python train.py --vocab_size=1288 --init="uniform" --train_tokens=264500000
Each number is 500 + 50 x the weight over its row's rms, rounded and kept within 0 to 999. Layers, rows and columns count from 0. Numbers have three digits each. The size before them is the row's rms in percent of the matrix's.

# o: layer 6 attention output (transposed), 192x192, rms 0.0921, rows 188-191, columns 96-191
# v: layer 6 attention value, 192x192, rms 0.0921, rows 189-191, columns 96-191
# gate: layer 6 MLP gate, 512x192, rms 0.0973, rows 0-43, columns 96-191
# up: layer 6 MLP up, 512x192, rms 0.0944, rows 0-43, columns 96-191
# down: layer 6 MLP down (transposed), 512x192, rms 0.0932, rows 0-42, columns 96-191
o188 106:539549556476437619523503496509552452482511514532437558480516497502533510444436540455553599448429477490534479533440446537391441567492555545468523428496477558509505465521484504596484562304489457443515543532528466427518423523414475512420459430471508479421559547449524493415515545584526517475
v189 122:544555446598540519617481504525499483546546552404543423504507487574603503519497459490578500508521550491450510574513511588490423574516439493535501456439568542414598439461437486512432494464494486558557514558419540429526531479479547524376534500484537534567436546623459629439441594445512538436
o189 115:474515459480505458484541564490509524381473356583524475499455461419463510552490352484436468477490562505548509476513478507548533546551433567474478468558562508545517490467479537561437435564519494551411600500585516485496604440444555533521512492512440406490486517539492497548394451568579501493
v190 097:455483475449474468449547495526550512467476492522539614395467604469456502492581517479467498507466542438475506498585510515488586386512471437490446569489555379503594587518569559499502481529423544557518504495552462524555571567445460545597487446406536425480486500582493550530557518420552486459
o190 099:515534505476545490527454482458528495475481507432510593570454532501488522484514431536432402496509495502592499508467611453538515505516576439475486554486549607496509488570473495456532535481547558506448443488374504531528572576558522496508581535544508453555496465486536550487482454389444487480
v191 109:528421522476443615437422566485433481520510552474621490509451525463608491584449505564494549471541428486532490534529516585541551385473515569496499486553479489383600415434571543463540486401495534431520525505515488577492423550469548459560547528538499462585466561461500520503507467413574509506
o191 105:466510491434489575519581518589543502468532439465485633529473508511485481508512459470468498540505483553538489512552502435440500517548494502463500480429434584460595514518584550505538532455430508493466584531501521510629510543487536494442564529444539505495542557514498554501507559522545568533
gate0 102:538541525549532581523512526550413420417508515464462565546427492528458546538510532559455470525470490495471493438445416473420461503585492508433530510456477467498478443451483507454580565552422544397486526542518557455518492422597608396500555500511610461465481460498469502604496485489529508574
up0 097:502454501465482471696498552497535464497498530472584428523491493493512545584558429415406475472510409385462542542531518412514594501461493521399469417498495394446496543599549479545508478578550562549532482537522494527487591501507530471559461444468486520564499464486506431490477612596528569429
down0 097:474463513481503491481540464605496545523542489472502489636528550410433465519496534578499581559491448469606482580476401471508482521417401462506485539504521586498530617541522433498620539542476538527549525426443405614445458439439490518495530551485449515503491490517572483525510473525484485574
gate1 099:450504497563442475500513415568483542596480494422474532414495518472526441429526468441528542354516544633606461391500465452482525478508482519501449569623439490429554467503534534552429490484453582548431514513515515457499498493526480477495483427496512582477487557469488437478423495482549512541
up1 095:464540486485481547434553571513499529496411558513518497561517519456557503462521467458455599560526535489521523562469502605551469479430443478577522508420504458482562597538509442543588530543527559556485546457406477501544504535541500436494450528480434493423568542450440514504456426407533448507
down1 096:513508563501461501543435490558500567449543582512494461546464472505546527562494489517431366436537490509441485424483542513511517481465485481482430485547487527443531515473408486512651513407504516542478528475621531474566456501467537425437581429525596466499517467450479504486489532548525578531
gate2 101:453528526470526560561382495562445444597430559500530480541545556558533477513499480560440510508464487468630540541514458402578491481425567550524521526528467524517488542500541499554526474453475430543491510470476400506521534561398464513391555514504470408610503538515489469495520485520502557606
up2 098:496433551446507448416461524473402500502591534533537518476485541505481598534529533478566497471460641442464538530497450555509455513573485489456479450415527526494461519505435505608487524534549472441544560470423544523525476520525454514577465548565382479460459501453475455409438544441463378411
down2 100:444509440589526502570495493522631473510481586509486490497524566499491467567560516497560622424535480433494466531494473389519463466492498577555498485508444477539445556462557451455472516449572532506458386398465495511516508462486346463503492472468431545594443591575495492516453471529553475543
gate3 101:473504492524518402482576526478497484454457431476477416484564493490406460466582470512463511600546532610552523403581505404535559437462521498598583518434556414497563489461523407521508535617504481501431465409537552499602524473483505537513571540547456565535519518535395384480513476510463487537
up3 103:497428435484437447537451548470474516414486506515429504457541567424433477516468459563445508586469502470498562527437467508497523520542502423562401517421593499512504483455530533499548482499426506472450482530495475507496516502540525530491461528468471563565490539518515544557413510546447468518
down3 101:478464566542478381461601551523404525481511482523437521558558407511565461474506542474473522524542499565538473502508524538474474491533458496518445342487446523504586500478550558515494390521408419455419486480551533410437488504498475569483460516514499518481468546543470498468572531550503573535
gate4 105:535551465570545551450381542424442526556453529434450456570478541608479438499567539486559538553515553443568478542452484548447581450512620497459469580518520453494460433454571476458491529526523572537469423589428520535525524452441553494447550500544423528530415448484510369505459493409434494564
up4 105:572492548488482507521470507457507476479531554359518507510484505527546425478534563531663423466502483582524493554471431523480439482382554469510423500481505406448600461431462472469453516521501661535502493533506458524513502477473451609553505539541514568490585439495460480485472538551476492485
down4 102:531556546566415430510484488448429463474526431538429565551534536391476471479507554487437506490548477495496593512535554467539591562440610457531496491551404485461447536417571583498572478480453510423520492545467537521531502557442601484514462513505489514509435481449426497440460473512559555514
gate5 095:503470457534433552596520520481421463465507541495521520480494537508465576421456470583558526546497587484558549520573480449541364470434405483608434499400453530527483535554533454543582517553463517477484551478437502494541505473547511568522465568478600650493454517496486497503485466503522511506
up5 100:480533442564519447550432519484514489559496506493458524400481503509565439504499457548415472468387503469492532556470569457475505513553505455440491538488532559542467485572376421611479550466435464511511641443526412444580532483591469564496410502483497504512514530476473519456427460407561553414
down5 100:446502517464467484477513458478432427559509417516509451480476565576468519458426496531486626460541477466450429535508503508519444547519526544525519443531580502591469357491501469573549516446502523513536490427554507547512469513482498444562428408594532395446381599538467538493452470521517478527
gate6 094:505532466459474484416485491615528489476435459458457436503549536495454535532572497442496565498478570555439446511410507470506516457549527508477509485558385506548555490443535518414479372561436489436446460507562530462542376432600483517467463459509517585550338515456419526521488526566464583527
up6 099:478505532491498519532470451498532584654465447481524498582572511434479544484470466421381524556450491472518474453482555538463519473389547595469555450463559446453460403530453559568483482486552585483483554544487414422556507654499381435400530566476441502534439504477447486528437443500534531406
down6 099:464538558563447553425561476429491488499472472457516440521590494424428476480472496471526456499456474470545457470491580487491441382553545495506489470543565519414465516483479531555522520428545493508481471460475588541542597490484508564469452482470542546512583476545483460592431582586501497437
gate7 104:560450467558469478481440544512492439463474378458462621452429503479469487555467546519506547588501557538504485547531428490471584491437480557605535560413568477483462452500521519549548533577517547428395512485423492501492577445489495488446607467447459441563500514475445539470517504410472478522
up7 100:463474504450427621385515529418491460401428540518482469511550523429435530427488499506406507496547474461478490532448512514412510499462553479535554498448350498557566498486548417532568475466462607467497554528503541495582517575457573474519484590519540498467413549547438417471514429551592502605
down7 101:510520532487449486534481547524457641487509502604499478577604554590574533526436537529548503454458497469490431560432561527522505514487591467460455487500550509513522530496506420472422488513487458391533448559457557581542556395539470446432460389540480478467540546572460444558542474549504543429
gate8 105:491526505486490480427540501449422513534526521447482606513485480601541488463491511468497524485420421513521573465524504525456525496453509549483444479517554498482518495412544570606570500559464451409487477482479435548554468510580562534473465489563450618610451594566495510571481472531453421505
up8 097:439621493526529528511518597453476525474479580498492560563438633500573590422496485381513569577567553665490426435461503589509461567532469556517464409449545497472496443569554522499462473607545588458415473539481525419518458423499561467478511554506503531474495461489403570486383524429545428525
down8 099:559482517497477535484436595424511543509442567473465452423541479535468517608504530501525472464494532597409497542481554498434511482518556457550521460569404513424451478495549455572588467494519421450449518527527586500469504544558491587455465503550443409466457484486418479496517415465566477556
gate9 098:542422534504438462561434525492484450499442421559546500474494493452489412529442512609489548582556518513485548432511552500505435495528511484554507502552559505505498481450530343551506528594543465566477494477502548591427493470588532506510495481507463500542429519492515577557567368433483630539
up9 100:514464522462548548422488499484528539518498460496538439423398514507480569500449601392474534498488508419484440514555536512423577428400471525437445587470428503506512373587592501545445528457556515459428476555524533594427488507419373464395559582501540442502457491495409497476476537425532551443
down9 099:568571566422484470527505534406573492404477460549476552506528450413533473565585478423496491470439503556469483487449495458475539499466554499543528612498538503487559581448467561509547698547490541482501570541472437578511477550569573572455542564474481490480552502519468408456399402589460431465
gate10 098:495495494588498460521460552526449460501558455427487516548467491543526469505471588554462558501571530507522542467420429493555466547632577410473530475560549492487519593451473562588471453465413516526472526492481528439457482417507446463523568460515546391425459511589437512473511451476464483492
up10 093:516479465474531578578494549381477457479382561502478506448516465506550543556568497543517533589472556579529524514561507489490515407428550433602475555509460420533428462469492425425527487568566494471490541434461471546587573511496556523526411467495465560574505468454513518530505543524446552576
down10 096:560472497556452472626420544458492460457482458465553529478498498492523501563501589507447443538516569506493606470538494490506501495492549451498523507551357374530515520456448472520515472499496561533458548445483529458541690582495496547502469489524451510531485440454579475534467545433584545480
gate11 100:393484524468440526512454477475520502546575531474483503536381492487500422609476535454459516498398508543443547492480424501597574499490532444480503582448558472530489514513529511482508426434495503423530445471450537583478430482468429517440554486474474543492586544492483468437549520542485447570
up11 093:443541443444490473474605477584536466587481504493520513449479589470527477554438431431530461562564426491497524496462484426465542495517519546424526442471498495503508460633583537479538456493533473521554459434590429479459515523600500535455501453468544529493411599413467473370489513544518482467
down11 095:615460484530533550478371414538398496474458440427441542500476479552568552446493503451497448521541457514530460528424562482498565565469451454523441417489445461404565559448534502495502530530442504479520567533529501426441409565557557491562452575486480566471552485488407473463492513467516405495
gate12 104:526490547548449554526490460547494442548544458515477516509431595551501515517544581490501532535458487486490567478475458541547484498554503502431582525487421417443435511515522487548582484405449520462544500481478550392503415445509558454485487482472561444563404579615480458480573449539505564517
up12 102:598455521454460497557565509451506443369523458479464490479477455467485452534450479574504547562418469509585442458503435469520501591509449531528481551471432506564438520525562459526440436561522530590464476398507509535485497540498488534483515469629457489460563531449375492469445438619558571540
down12 102:529449483491435567444522481483467523551533505445598509436508500443463531580514515438528476521426522502484479476458534448449513517537518445542441583478442464553564432577460591529432459535500490528592461442638496513539450426504442484384489563502522534596503597500455550475486464511556502449
gate13 090:438469458464474445505548392525426428509558491459489483571542494527462434477488569529467458545518528500501545520436465466563470469560522441502596411541469449566529525538602527438493473490492469434575506514483438500531426553585555439500526456444427494384489478464498479505543416528487547541
up13 090:508587547604558517508510577485440511500460494532512558511508477483512491548498500390526505520477451496519499528446477527500566496409465563544575471447571432507588449464517489594463537525551429471470528422497526526463505496492457446429366617509466549543531493444456407431435534478611355503
down13 092:507503502478583439453437466459418547491459626515485456549483456447455564522413454448502597590430365487496555516557470522475523431547483461553491393447470530541515492524494462540561504438492510453453624478506488476522628484534538483514469523463407485512538506571563463329510508563507532515
gate14 096:487540470431489455626490504510404483476405502522517467479479530478441527519437471458542586519460527455549482438543501466556499506518514564521449527506501442550523484468490400451564497543543430580478492480483476522468477436484457537517523517494469429666465500496450509517452545506523539482
up14 100:459522503487520435505529450485475605526571483392512483497555590504577523476485441461552508456475449464558487545481486560526488469481485482516602526492571521440459479528486586556503433445521514508537461522439474443576467515462517428490464549485466597504449454604451492528523571439547443452
down14 099:566541492354527569469386556502606410565403486537471475474455430500526471533446518537638554451460492533425573588521502384506518527512473584539512565559486493474451430569576495437474494557526555456521503564522406616481540511525398419575549442480474470534476454488534474549533512509512505452
gate15 099:489522504453542493503498482488512472532422420484630489465445535383533472491497461544507557513506518514454560551547568494536501420490481480566585510400523501533463498422502467479528453554514473412526453486534497477559469489442532515520451451451489476582458433512523505557429424517484404470
up15 106:509515408467489561490465473492459509519466453513527467463459550339464504464585468572558562450495538498538547517533612446479501559437462547483451501430502546503461493555514480507529504516571565538513559514546561495622541412457530571539488498459514515514465521462431481509362417521530569463
down15 101:500557435449500447451506478493533530491571538554519558496465567474447442474648420546537404532411506463531478515512543432518439502498493503488510519442525486532462551562497597551498586539450466459521423541598503479499505447492531461587469488520523533475445516448462435392458496494429474461
gate16 090:544606369562525478510466478470392547554427479468482499495539550477427574470464556513542591587425484534571540528473453547510492502471435508510503541501524507498554532441560487550405530481576542475480526412441410512547548470454546532477502487417531598488481600526453491534407507425492531480
up16 092:470447518505386406488523552477439563490498496463479498432517543463443546429452453575571497412483461603492519528520478509457590498478396534427463501553478483492559450514529475502496529383461504459527536431551444435420550515551572442450544564493416588484476539552528537509497552513455462492
down16 098:448401466550337463518518509490526550516560617586460497532459536508485514487502402560551416404483509550475541611502505527467479567548430437515486478494459498523487486438490518419463457469468461561499477532540634499489451485451539431486541521530518518503462493500455492520445425535471407647
gate17 108:577519452506449519522550472438469453466603546546482555461497521574499569497531496468396526534520481507419463540446541513514512563405534414456541536538565435436460544513468563499483499514558504441490415545512463429447476509469541470531526464423632517475431438498499473550521493578460459535
up17 101:459526467428515500424505529508499517492490488484435402553437465495556515421526485492444527476473508534527487457453549545523487550467550630501480473524506485419523560552474501445433509479520408550487513467491335487539534509450506551481545532568448395518556436511471484508383472504453569478
down17 100:440461445463484449456498475648475442496504470445510559442602457511546487352518393467525456549565445494554463497484538473478427477534550390432548485467553400508538454564531539539398524476560492492467472476447484520475505590531462422514475573553602488474445571576470405443452516456451477393
gate18 104:491481434477431444479590491529467475559450485451512543482537590551449640425498511524484521472468549464504500495518477514489486486549472464504638541478503514607474528466542494529513516561427523479442431551543480417504544499460482539559472449419527486495460505502429388570540571528494491626
up18 101:482568446530491562575503608522396465558489611458431487559500586542500490434444553473581507475534507579570490535456442509449514536501481488409507418471516388427470480423447589535523463470509462460540559549580491416448496493553503532496452443500507532508491434518505488473483480522486550495
down18 102:597632509497594460496494566464475425544508474445489594466566487484608454528418598589487473473503462471551433461388578370487529448472512528458551537456546493549483530506576468565465520525436487479431511449616524524484551438440527502427574487554453467532562469531514443573495522552516518433
gate19 095:456471523541568481581547507497436445597435518486440527488545569524545533551591584497560469420506474517511551477414522483428575422504529574499569448512429447495462445441472610489492452500474458544494441550504548473564490568480493482572469517503549525535459424555481496437497520584444487457
up19 096:426453488453479436456494528449570526487504481531504535458438516568547553363592516511604505598396554499456517557543528508460507488568506509597514461510496533547459564417455618457527512561467484541589485473584535505500464510503494504488487563458563451524510495444506548537407531445489519516
down19 096:520518528516449452469553559462536445544490520517454515580570505451597458483470457477527438461440481570517444465486570591483506559502465425502536480491510457520459534496547457531587591448520588464451463491504470522499486468436493496472509497558509531494528485520471530530500439512459554525
gate20 096:593531464508566532450585472472566464534487498412458551490536655556532529555450428510438534583487472496516585461405535445432427562534589565477560487525493481461582477485467601411418563483510500387544425565481463416544469461478485635529513502402596516483514535564456437491512583471493453517
up20 102:486481518568411469566413496473498480506488503594527595456502502454501484492526447577535476501457498466569493437445467471473481533509603541583594515432422500547399522506530519562522502445514447577436541559514493511476517504438474514523425517468502435440478519467599459532544531443575548475
down20 100:509471547547565544567512502495521446505546466469486505516486474387445489429509507509459429464434507447450436391587515501522476459447464483432571440409542469460494499481544527458491562560494489569449497502423450497512441527426489561486517559517579554462533484475506549495470549486496433535
gate21 105:465523454546500410480520462565430493495471492603499513338543480457518522520563546529501533501440522572443571489492527509521461390520544448510461522485570577503510587484478529450499562459434539470482488456451455516500429448466514587470479503530445541464567580593421469575489481472516537419
up21 107:513464531476495512549464505578449425505461538562541434545552615508624519450499454528443467454492539457543531568427496466525515421455512442555567502488469491594446422518506530445498546454587501618542552526478561580573595431465408470516445459465524516576492537458525458556451417424549511559
down21 105:485410505479555520508505478625442431548490475541497510447497520552480484463445521574526493420416508430394483500478491515462375511510470563492467462461480480569560452435414535533482515489473504559518608457466480473466473529498555465565556520463477457500481523487505455564439431467464478465
gate22 100:514464476545604424568566494603446481532531635487535531431600502549569573409562534431517465482505567551544472449475507478545493380506433443543513538560527455533433522471447472478434469540521486518468497430466479496560489491488535490534502467555498589560482485619519569436458529442448434484
up22 099:495504529462546465503489513589443561541447470544659497534463425498570627570466497441459549485493482544498513540496374476408552568528505458450461537517482516441582492529586562540477461413540536491486506400517403503534510509469488450583471430488555561486497570486502423510480465581479413484
down22 098:395527463459523527531536508490411521480545484454538484560532505522505586487507597490382445591467540502417509527447482452533562486464453526512515501578467602566506522539442478553553497508576497577466521569457562546478425502450419462473420452443568574484360523503484541510458517470426481445
gate23 108:580437474548416550481402468492464433500498561554451515466496551503435539499527589543425546458537452467537510478411463548515499503446558612501458554554483440532537515439465459534517452584587518390446549548580520530541508520540451493491525517491478527517477418499492385473547564506438481483
up23 108:531504475546499507456541476557454572485478487533527470483481412394532509562432411521461446497469441568452450500559355344522514477542497557456506449533569476482537510456567522509525465394458409515541565437477487540584473397514445587478434460504498467504500559527496563584603493532602535587
down23 105:623546473520557525518542470546602557454488373531589487494486351564467540557609549515532507489556546471386511511500446532480490530504527608493516445558504460489449550536491541523516524485455408498486453509401466497532458519524511399536479590510517532499495443521400460454387474545467452422
gate24 094:529597496460510472488491497575462541467372534460466467544497501468552459571516475528504424500511458461443478472415492568506517395459447584404575538533505446519575449471559601424506505463562490521453455561499482518529485438525449407624556489524573553559539490582483557527417497478426486468
up24 095:479444469455467559508473504416514434470461485519430579465456522414539499596431460434487461617444497463591535511387537412410513555424503572530466483552518446403426488521549553473501544432526403485537606539490466464552548469499451503564536509496485480425493574451576603477501506415459514501
down24 096:469497478543541444532467459560576508540536506581543426516523438554617552487576443525550546508499486542552521427560449544509519484488491491446556617497445545602447533550528485456600447539431426534446419495571544433581401518568481488555536496433511424437519464467480446435452514557527489493
gate25 105:558467507460468444438522460483463440450488489446423500511440598534524588487451548492552491504508436601462553514496360476501455445422375422485490461487477407497533479414546501580509499492473567595495571508523434483548507496478393507573479473463566607545458539551462546502455618495481502523
up25 103:501512550611492576469535441427425462531585501505549510564458408514525479481533520593538507517462466550557412532521497565596524511534481450522534538470500524452507497510447460462400488502504464558502514424487477524440472548484514586451538478468511469479534441540460565595602594523572570527
down25 102:528568448557459542582528568401520580498576549529534391536497532392428523551476578482543540446471449488519446483606459487490555473566548520499435553493484485546497521532453449503452544481508574490501436552466439503539494538454629554483577508483505414471537513557429507505504522576476518478
gate26 101:550437427468545528630440460529517508574524506370556690520488454574482507505520467524542611536555554444456479486533557475508398481522520509577517453539535491519484510484531547492530471534487485505569470452397528585563562481554485493545429494497591464587503585415463485545492451529541605483
up26 098:518459554459498480485408546410504557515405431490574495503494450421464559443484419435487526563482565475569499419560573483441452490516391529507442423545489597510437501553556439456429511571518568491399460475491553556509533503560535452595481621445469478533493523456459468486408377533533502499
down26 099:653511485469573463516503381501430508402410538427439474529498481425525503490457535453512506504561502449471567490525433506533569574536478412470429563481501488463398430541528470495469522435540575514469495569534438587508512529415571455436478421385414507423533455495453553505451424506505493537
gate27 101:511546547506487533410547488572444477508526472536438598550443497580561526510522487421570556548535493533553430396423452513574482411553514622459525478463437412538500529444524534508471600422577539495496449454435506504458473472602529623452497429491496426484468420486517470580413490571430428548
up27 104:537389560478550461467553522546472506506604503564543533466445575522415510537422504536552467428504459543539564440502429431489455488589374490412513474539424514477455510497433448347523501459485525427511503553541526452508494448523474609491496556538579418574378542460539468502488554468467468493
down27 102:488440483543387456513483548510592525519437466500495439568497563539434540466507412576491519503523457480607525486522499547453522498559613487499478465529526468535470483427447464527555441523587552498500503616568546598507441546437425468502512495475520498471545410479511524465465444536555565613
gate28 102:534462526499580537414450503498476473405481468415518592426393450395462474467529515537458574640440441476552439442451540574509442542499564504573437459436621447535553549550505428539494490559587516491475508460482482448581466493524578545560505482419573523474517514455489495493538474464500597464
up28 100:552446521478559421588562455416442555479574539509571514501518448527543470541480498574462477409528526417578510507465546436357456525496495475417488449509430485460479455565486485442432580436549521481535582513542482425525557436607600498481547501459543539493465545503552465431585586496524504537
down28 101:548466587535553545390481548534469491511487447466514395560518527426463416377474442454553478461485489523535514610406463514464427427514469528488582457474571495462474456387580505558404488534504551453557447506455482505441560513471517520531496515450542409502502434539570472600452454487527456487
gate29 098:516555464536432404521516505496474423607470509443498554502490515538483497502445515532457593495392503564579494470495432541392399530508557499450609546583499475491497436556515489542445456445569511429445595528550511422509506484547619564518520431475502524431472581487468449491502406550539478385
up29 101:523461576442416593458455586462576546442465515506582482540584516484550501580562582555471532483516582509360520476487514564494453484489411582575453354480464526469508524445466476483544541484555502475487452506474543510567615500539521478510479547468602444478509414497466601528416566452471522461
down29 101:539526501465433515486530527522446466519546489497578530521551581522548490484497565414522517499488477442548461476503420506511486429454494490520566656483556478425485489448449428515528529598475546456475514473440498476422447538472548539446513526456538532458430484441499461423536382529510482455
gate30 106:548412444408501480491573512420554508519521489560464499496510525558559547389519466479521562569541579494453493475535440413471554510576477519545472415457512584553426607530547551482562445526548449479558530502530439467538424473423500554528478494596564488518467617493581519472540553483505552419
up30 098:516452529443498431413496571516478503465476421504569502385498444491532472573490445416473443512493470619498446520492607472546549503430479461526495479501550478405466513472522502459498458507466599465451579547460560491493457465550450532526565474429479553484507494478493511466566510486463485575
down30 100:590549525458574539399505515484492510551487516493462452537467510469490497490594500484567503592491509604519486404496386514533488439522458437530468618396460597573547495534503473516461492526524601470535516516569529517475505446418484451446585563500501575485497603471486366530561536522548508494
gate31 104:541494383564527376523608519472474508570532472426460498431525432517480586533464456452461514486459448541532462482576476481500523372456375490481516463522577423443480465572436495473492529624589506463470547486552531535497498456457491557581462511531582490555481443471581464513477478529485521426
up31 101:520424601475494494463514464531567495523502449491505493561564399510473542537622556547514432533467486521510538444488504461499528512519559503485513565548462453573473496534551543475560460432565485486576473423468461571551484471443508390496428366551425419355479505543417491397501499425430494605
down31 101:437466498533593416495554494522483461428623529527492581477488486558585527451514579478533520551452555547478376515515598472521499536461451547502510532498612546526550487476418516472579509530510512545507512421490470498433476510525507438476508655497508563519473489479520543594427527516462427442
gate32 101:531550467508585515548488373498523514552525519503654550550541459544588481546516459510478550506521512462420504594520479494549464470488491475439438602434493545496473584444529444531442589574431553521441473492523418524601454464587387479528437434466543507528487496456477487520460443448459533612
up32 101:580551531591537499552444556470462521478403424458435475579400513533487444398539483499515522494469491486506446466535489401595486441560450383605578533543564473417521547430470403441511423552477542523432498389434483608461569459513501450564541526473432416505473479522541533535476492444543465579
down32 101:629562575460517483463483538492507546555548514552526522620516556453529510461504491524433532488370512504509555595524502525507470447522518467467533530406615465515438460379424397490511540559524503480542575510474444377474517440478536469499473459437521420542410457432580488444535391506601425518
gate33 102:521538522553487540474501492388463460498513506450583442481458399577521567492546472567580574451401482494516509510523490442517538426522576477524537605428574422451515428478490462497432549618533555483427478516509451442518537478468445454535518454509434473523539444486396378569532534543550624468
up33 102:521551453464554509472472562405527472552411505396705387474584450558442464571478442471508551468473569516463486496542552450506476512510503491544514523492566533480546484527408497456453494567501569485461450514461503548579552503466556574499504540532474447563565577501511469545401478415528460529
down33 098:536446411485523437508465561486534563534467546515540536488573498475538560466498457555439495500530423506513544508493538528481589597559596433435432481516477568368448449486541406531363522519481579489500527491441476436417464512520589498475453492340495501489486482432552446447647475540420518502
gate34 106:543570478504455552500509500480552444457500467457559497558499550454520540554404538484542566500564473425519566490604506446555423528519466427532459470503448520515590495482449477539520551504412597581416489426478542483559500369596512483544611494524607417462383505537479467485468452523514450490
up34 102:533523495473514399535454555455519512405390544523436566415583500514422436570496457447368464565517564517522443428470582461489591510509496395395450587496555507426533560461439572521547508534458491491474560462489473551518591485492572506569466478525469409493519533538497492478474500486561534488
down34 104:502491564570443399504444471514517473475505467459385528485478534496552498513417471471520580573494505430501471533517552459493571452427570491561499577428499451580460466426505470512545495438571484470582483499460584432461553469514592483547436524534490490523519474440559568423459361519520453461
gate35 102:595471421506493523566593474504438435512519466419504446397520443476541528509427564630487573554450504579627531432528511511588388503484545425495424492469542488449491504536500455425498516453453517390501517470445531500503497419593501534502523464522538513573495502487457551518593441538459475540
up35 104:466396454547545510474499423465518489531519479541455523394568407483453466531557523523471468499476481418428488481477511461530644572369562464510470454459557533631416428474466564473539593557492481528529528484448498561517604589591465529433545539521467427429527533371489508579449493440551556523
down35 103:589551533553487529493560668473520484481538536424469447507517508476488491499549435476510515502413638496502482531552524464494469493559633482502528449473518478467466552463529576491497494537607393447528476486520609515491560445467528508513567560530489552557461462365522491452491508527475583531
gate36 104:485515417426545529426429542561411471551510488538497578500455515518470507531524564462472510505480476472495487396570516540459435487508582431547603448612588516576539491455449571483579503500491521476520491459471526455528465506505452568488525433489465484421449517495465562533559425516454448480
up36 099:522472391490480520413501462505498517474570413509590557588500460470429467542463454461565561464573484537488381556576510496558479496542467489500424514523537545495488469500493435416481547540483489540482496456434512512542484559555527500471548486525590525492451521491548502436631378432477440489
down36 101:491517481430469544490571532366413489606568514529539508556530510471558493462511499426618515479475402531485449529459605507446473556495530382534512539555529471396435505494440436478482520466455531523463493522554467440438583462447587552514488478478481475447593482549476509516548488533506572499
gate37 104:497492519478550523540523490561465477493453489453459486452546496496453417449494477457484535517530441455540591421410539491592482476462545566415476470494492440509517585537509535437386532521494480468466435506435506411427488440476519507511488543475426532507563442525438494503489565532446516413
up37 099:442524504544426557462562506508574508480468547429533539515554514439413581451392448485492516549504519542490523370476527590470492459500483505504431569474491590599513505576394491574432578538506565489482526449473520557475523527525496518479521501488535546486612510365473460502450515612460543473
down37 099:483439541493477508556459552431519432565502468393536508579468478354468531513463487487552440460431507560496470568552622474525421505468500549576497399420503504489450489516579530465447521538473488452556538473488444499384613358580542488525499465459476518505438478523451418505501464562568494461
gate38 106:609431483532492517544497434410451424418489398504530467389461429549540508472501498541371579569505457430464566538452511457520487473499577487536546493474515442526415606473491425553523434503463561565532498508500470463553451462533464493458459470442515544482425544440489499605543499549558539529
up38 106:537498485395540551428484453501453492509521524530533444499470383449504568516565523475519526542477461568540441635457560521548566522494537521516478534521546454568445572497565508443484574533460474543527534478493482495460464515497461567517592553555487458485477370496524533472499322464451491447
down38 106:474427536450596483430496367555403528569445546490493491576592530488450460485520469506558482519438581481497542441437512467534445575423495507495500507466528494507536491468513457448525539605499456605508548479468513523481513580554457539493492487381490387457504499614506518494462524477397482540
gate39 104:529566420501489487526463410462445478514521541445463496564495526573474519550477487533525600569457541444488513494518548530533533512537575506563520599523534436558513553472522505535467476602517525478472454437482503526496470379550447506493529412528457445541384478446518535562578495496450518519
up39 100:478515486440509492552560537564432451459444468411567539534560531508492554558485477564532463517521532553561539509497534490467495486520477428475508396536433520497543458457488470551498526405425511492505570481531508426529528584466553471484504543497567499433624611562450417496438570558540462492
down39 098:506528520484573504436594517494472458458498568424535460531498543538423513397474529500558609488535490557556515553438464500446461523529446473498559467458444552477549463474535520553493469474524509458466541530573496574384512509427505559424608417464530468507489530607475441535493441489470479452
gate40 096:484545534567536477583634498491469455574462427446509459535431464587626476511497527507542506484537444547491544470484496483520382483520492577526567496507440415408516430504505536501448410439525491494523473541557409406464483363481543531561527439525451467496448576484525416546523548563438515483
up40 101:561567564493425426476435445596466532513550552494428431624563507581556481527469487467537461381492472498477555525507480458485480496536420582474539395488425510503539553452553479485495544432486470473540519477500411456445485417490469489558523513460487493489525482377473521535483473507602458488
down40 103:511472613425600538509502509596470465544518510514475450565498437536530615462518457449497528518514576513558550587586490467400489491474505580454493464583527544430515501519615536493611558481500487566449376433466396513503531510523538498477500573493501471382560485525525507512506486527470489548
gate41 104:573411369452457472578470557486486495507543496442501564475511565416585518542491521548510496485453508574496537471600509493449517522446403420436450517479521442507495500438594517482500391443385512424457494527465471510506493431551440516528589580499475531578472522464577491541447483505462561432
up41 102:449537537525547435643530547542423506499407411447596404550449481535393531473541568441525484471516469527480493527505516492609592433547434469444556503500532405485430466506411457435570499562457584533541511456439417477502527465538471462571533538541456503501527528567513483535401556566455626529
down41 104:461543451527582488491472522493499462511567532516524481554483530503473404485529547424448602364533479504460507501478383403479513486520434476473540588590466529584540457450496520505456405507503582520572464536537512529533506485562456457540508565481433382644485570426553422483545437521411551497
gate42 110:527479533405570519487448560451639431518566540441499562460590529481482502510474516482457539529516529482553648462535514506526509512613454478516478457532416522573511509487521484420450482487413518485413536444441528485505456438595471514492573514571483527557512580574532418572472531519550386477
up42 106:440452515430462473494518476474533470550553452527597398474530524410585517424481451571438505451572504547518571495540518483601503436473423581471558520499479466506492518517592487486544386547468569454395525509650548526421488590518463526526478534499402501488574497394383457577466519482596438521
down42 107:536542509581535554511459575517501442521446408523514502442475555419493528442467518457405438491500536519534526523482479474478475489500569445550429485445526467443509558526466487493500437431458551505539510490456543512419521565479609614500540579504510570541495463485484429456566504575538476523
gate43 097:500513560476494570508494529502517522488447503410438458462435492488472526500439449558496545527507502442581475482519535429450440480590552517526494457497516523511510406496560521576453433483495579452410553455539513508476548522558432443588496486537479350502466448513467428408489545501492462519
up43 096:483555554556552522545469488521519549592552475450501478438539525504532469477436487476526471514479469548454536499414468410578454407525423475486480470542437548513430507476492533519437464488508445556485550499487558408511502482485328505410510543454577469469462399420503556576517503490578544544